Each number is 500 + 50 x the weight over its row's rms, rounded and kept within 0 to 999. Layers, rows and columns count from 0. Numbers have three digits each. The size before them is the row's rms in percent of the matrix's.

# layer 15 MLP gate, 704x256, rms 0.233, rows 628-703, columns 192-255
099:411512451541553604502465547563495551544514546485532528487550493586575515455532534479525436499478451422465521473563510475597565531453380527510485473542578529585489469505437525595464428525478477
101:453497596459466451511548467444433529614561456505471440458508506552414465493439464537431557521518482524496595419456508518459519430579467580365506518574414595538490506529508552530536529503449484
097:579530445542489578545561519453510542460536499469501460529521480533474509512464508398578529541449481427455502572511359469569456480505495473474545523533488512477393501488483528428606541484512598
101:470459509530449554515457452506476575383550508532531479520499575513431473510552390490545465544528486521541488558499438524592436651500636481497562484571494530474485520514555520493486518549472467
104:495459443504548501552446490583436480546532406496507463426559504544535510446479420366417463480510466493580455454564568555398539475533534539540493441474514565534580464526542419512560528468527542
097:429471475692475500502448516456514495509543552459427545462482493483497492504469510455486461488397436463475407545417541558541523422487545452462527456545499580460490511484482529505439565473470549
100:507518527523454529548436508481569568536545605487482467563515549461473468554527568546519594504519470435491521587432543564435477497560552472545553456463505596529560395494470511524510406487527498
097:545462530507512507472544516376416480548428510550540523420472409488495515530462487564534454574423465468496471451452483549414493513562437565515455471430521483416520527448553545473563552457543565
101:470515553560464530530461553598519573543522610528604506527453514487400492547582489503555458394533398426529426454569573516498507532564497527443550499530503536494436582471509444562520431513469597
100:429542637551513479510419593537508479572511555485557598434460518474548486471541480504474475586656579495466521575524520465464437490576433413416580489521583562461421486466487477562539485458479465
090:566510508505563528510524448493591481490458562489487506511564531532555534520463511553498485519474552539477388485486510507511467467522449532552529531419620486496521462445460505565605545493468516
102:522511535637438421545476471522383542555444557436425526395432489527408453561464463456575494528487493510568397458505528512571442436462511538473521467482377517470486565490443451499454533584482488
096:497571433510469519420495445535472471499490371459509383415414522471417459458492454525533563462568363571494494440518454518531531433442568456457532462492434483474490524533526475615456476471534569
105:507512558507450462396507472604486563421514472429499522473583507512584519519502556478511550498495347457419429557481560590447423563444526488565555523540531520458445468446461404525450517569524452
103:476577444517531420512488501507557483376508578511559522431497490407438481529551480509477511557559564554526458443438487514511402532545419540448581427460423521556566517564535540588463407423401579
101:440472457515453506463409480527506478398516419496391505507568572605554511493480514554522521576517472415418449531437549489415482477542449492536529470410448517518572509557507442539515590608459499
103:592518579518437509496524571485533525574525464502514610496465495456393426453533482466576500566520542478447537460490456471502565551483480548494452412481522549498529586567427506414482403518509505
104:497444489553551427462449519437527561476525528498548478531446451623384539532523522490527462494580536528495458476439488513525535511577526493515416389483543607554617456450442443578507540519479498
097:448526478454417455509491549565562423475434501471520516494575453537480554593577457481556506447546507528407458517539516566547550556384543510493593549499522488450522558403549549521456461442505518
102:445543497528477606556547527523434430468556487578467523446479552447627446554543551396526558540507528449475556414438564566496476512584520553554480506501382541516542479457514519557606553566477514
098:525441569435367452471556527505468492438473415483522479556510485477449491452490406417587460545589444497442519481487412610478444571477483446506449550572521510440561522497582508459537568434493446
097:567442468544520463524526581502512572519396519499529500539476515501387458615516516476488490494540456550514491471399547444480438477602477504390584541440573539504463434464441578565549526475517567
096:480480508450510456569477499541420472490488386451413537536473528610468520504530595564491462408511509531434473477483553475557509465503437426497487431573499529515525454483499463558553584487441479
102:509465487507456435412472497438380501498565436546473456532483447554481504552549472442457460468444560497553501492467492524542460505470525477490491414574539475474522501455431560481519491544357524
099:450472546496618583478602475432455485505470494560496545462461426562511582542494523490549527517518522412400527558500520501479568531547501476499490447540380488494479452404477539484516574558458487
098:489430540549524581567482440450526496482557547427449471449543488505555553514517429450671513527607613444434430546666532504607528456488487493434419446511551514565444487502428463432476481455489455
097:448536514520460519512524497550473463500498436600491489535485505517547403586489533419591507590460368552479537573531494500447495473507492425384429470485548521495569557556496477514540462556478494
095:475576482525539505460506505499528443438462603528612402526509472546548544497543592516545433458503602572512534442455533540410494436501375516454496435560480548531477504576510455502514556489578584
104:486553617491490470616516554483464477445482521529474495433495532528507498470476499628534556534525433540479503463532507470468506480506483552511521479486473612472528465463515575514543530572424540
100:566500552540557452484539559467524426513462493476488607506574476564584535518519431486568477460460487496445564526408463530506518566525559542438416468592488572507499515515583577509587503479525491
101:475440562470460453491456380630566504497549479528424523457449506445545535496553519496468440472414647547461544440499478508539468535443468450465441456484471522455445509562508540460536538555493453
101:536489566431517480507559495514549474529535569563492444460451481461511467538523507515552510516451535528490439466620648549548351481541484525507453507576513520485372492493538477555459401506541467
095:486516532486420557523470453498459509614502438492484484519564484536424592510544505449485450531409560535459442494481474573361439438569579479560486537404533531413537492505558479542498559515491522
102:516495454461529526495400511428522553578506416488494500546522539483497571571478494552376401555535582527497428441541520454502482474480449518508514511469453525566509532446543507574404501386433582
101:532610485437502545570523457539435550428489501492557460540532553526514486408465551602520488536491476467465502507567531556556548578534471473438427436468617477497579524463506516593431560388513549
103:529582399494462577556464507470479492504477536416471551535548450506533482440445533409500519488512459516551402563536523543545544482593481575540573504504505530536572528537441516480586492511473540
101:522386539559534457539466489495436501561527495504488434672526570485502495469485552420601460554508511530479533488493464472432492463439461508495482580507433527492500526504579554428532396479502350
096:522589538580381557525483554488449505500531471557391440465554566437556527561543504498489524625446548504489528443487478584507467493571528549496532474513550514419598433486478490490434418488487465
091:447536499454507413451508390463532502466566492472543475474466585472511474498553471551540617472422575553486555473446472601525485570450442451506523467559635485592510486426450561449519409439481585
106:460579589478452521495520440450449521603426493518445528450488500533509416435488605439390550482560490583566528495456552542499493548506587530380440470529495485509561526499358491522525488526529507
101:535535485484468560609501482470531489478408574558455486528424559516518429492501528466520472477405523460540597594575539615481497562551458367470535500537493514484580505488525534488534427499465486
100:471446466560458533542447439604446522563511547476532549475460529434514492480522585499467566488548440465529486527500463544551493491493512517467559360536433498553558550468515570500532456495545450
094:461524463530431469464536545503462540435457529460516584507406502541556547521431424531553402523520526356510489495525507568470448421591471403525525554405458571544504469595409482538408553620421475
098:477492474508506595501392442537528494480489490549555522429495493577513475456523466447568523543446479472545599505394549441468462516529542480438548465525505466521452348475438449527491466422549444
089:502499558502537463484508598472446494464484488472469450568473413469517489447563458527467481476494446613454536371433473454468468548565573423418383425556418453449511537469533548540599549470470518
106:500430575546430492521451606564404528505482513488540512460627516461380476448510475584433546523447553455452503536506502506556466431429419370587425520563538594476504467474540537542560547520565579
103:483530464523578550484439600535533456574448501497413501512500549474523424569445497501511515468524495505506456612404593497501469504515497466562509448540438457584523490479492440500568521490457511
097:539571518474491483535528531553393562462515559565503501585504435438455565408450556467485453554505505531517471456574607459417453410536511522393480472522543545581582573458506549587554442530427495
100:445455578502468484499457576525397444487553419446447482494451448437522407510537433517429490492463470562515531546480500545536425477486486546588446548458531608460514456446587443440513467509631482
107:463579550538463438499497530503461524572586492488477629530496449522517485481390525574548497420511471478496456551468494461399535507425497480607473441482511518432507430504480525452479548476442474
095:492564445457505431468569555468424560459506542453518430521526517493540548337573489544474552576513605489485477453470524546580488499509592501552490436468520500392445427531535472566564573584451523
099:546610456549536499481458497561445471454549503488500450592521475609597573541455459439489537478529463393528552564503553458484495479458516453596517515474553443491535531480419519458524425567616520
099:393614442553545435507449469556503495578430442443496452436506513481543534530438479478528400501550589454539541480448561463526454506514500529448471589435622619505481575508513469497493510517459526
100:491451472563439486580481518560619436493566541520554613526518469556423533470537607507454522505471504485479492523573518503520501517443475542532560509473484535569458534473538505534469472431509468
101:437491476569521435553479507486481391592524418469563439419495479524597459421535488524530444608535476502595552540573521545501495554521406406504587439499510549436500500535473463600504461490532521
095:537550433552442564482499565445491491426522502509441526501496432448519478478547473479594549503471491449518571609513528470461581459510504514461522441467493514578530481475378450473482553545436502
107:457550535478498516568509470589616471497542525625546539466509430516568506559435378458485507501474518461482513512441516485464512441565430457511517524541581537424605419564505515514603502506583621
107:454460530477492543575511564505516554496485511385451512454570432438494503521424471555484497454472485490487480492512510487530471578530495405454447503562553520533548542542458495492515369424423453
105:563487453495524490495536590532539523575540518394490458531484550491473384433462487505490547437408592523437468561448449512483463522567550478538544504557510508452505533444457535550485522456490511
094:489499548572532449406513532550453562580517470525483455510572528491470625532381567501537491542534499495406381447492457481461574527525476407445538513432479505523501474589459554441458590495562512
104:557460460504489452441497488550453495479380481503507471498494348516506579514611494479510438398577511501366455573489474447447582523511497563547573462362492537539436490493467521514613534565522550
102:536540526565490561562513508540487470529389507450486485532500443486495371456620578580433418377642435433427526377589513510546481514431598460459446487517503544547531522500513559478530521484543575
101:405542523420515398519495569555578475494557539500558566531440456533525515504548472506491575488507445444442565514485439457512532531504556503512528504556605536497493482398565512521565474584456412
102:534566540512504437478475454599533537443510505516581478480473459502525572478548414434507407503608506429439502485533478473539460539413501507535374483523422516495508397504447517580496503525573601
099:500502556526598499467601491543495559495488430556566537541459580501426422486515485502517442435495562519464550538445496560406577542533534416479567524485525513438525455493511643487545534511558504
098:540530435498586438525484513591490501421482436524519445623501438500528477459522429590494485439512526514460550505433568522510504572472467487520461471440536556529473590417565505624549495565424535
101:438510527453585554577518537462429533463596582490524399510517576518428553472479668510487431454471601513527440463447586561503543462516577512457480525465511567448475453542549496372528495544424485
106:603565546437497525558460489519461524561454422444456498534500505477525634431522551554523575498479458410462464580581513536462553526527532564487492527514491515480456414584511526490483491443433461
097:531512544515420485512506500520399424552501526517592495477579443437503641523516542611552533443602505469560484511437466516526528448454413492468477539591536562460525620438484368437457478541431596
112:496547535381439533503497575572469554597504531573485516554380477489394449500523576482514519545555484482521491503546453494472441488519479547504477422505432512460543420489493556517523526496517450
099:482402485407489547571488507510515559491485468509496467518491466485454485542517536535378471576418475538426506512413513505522520582552545488605513484537465586539538542553513437630559529569472516
100:514399466504513537524484458538531643526522539532543496531592529449517576399456521475577501586552420484407503400517535451593387499497520445587434437455578449529465604438618528477506562567528569
099:476517458568475463491528574497403499471400500484542532440408531512387399567448521627483467338435465581512429570496573573489465458538464476426537486545433480577533466452537505527467488507480529
097:514553472504444495569498464495559477506505582524487499511466609537566480544516394515558465544536534585470510429532511604574524569496522470508426448468465562550455542480555573519568523530491516
096:439600520460458562527401436498574426497466556521529487457401449563493575527481535564494508420463518441495515476476502407443564490491507545515557462480557505481381466516530465550531488547439519
100:561397542521453407530412439446603585536404412535517525518536571618464489485516592384400479502493394488410510552536545474454521456422465425530376520552603503478413568469474467487541483495520533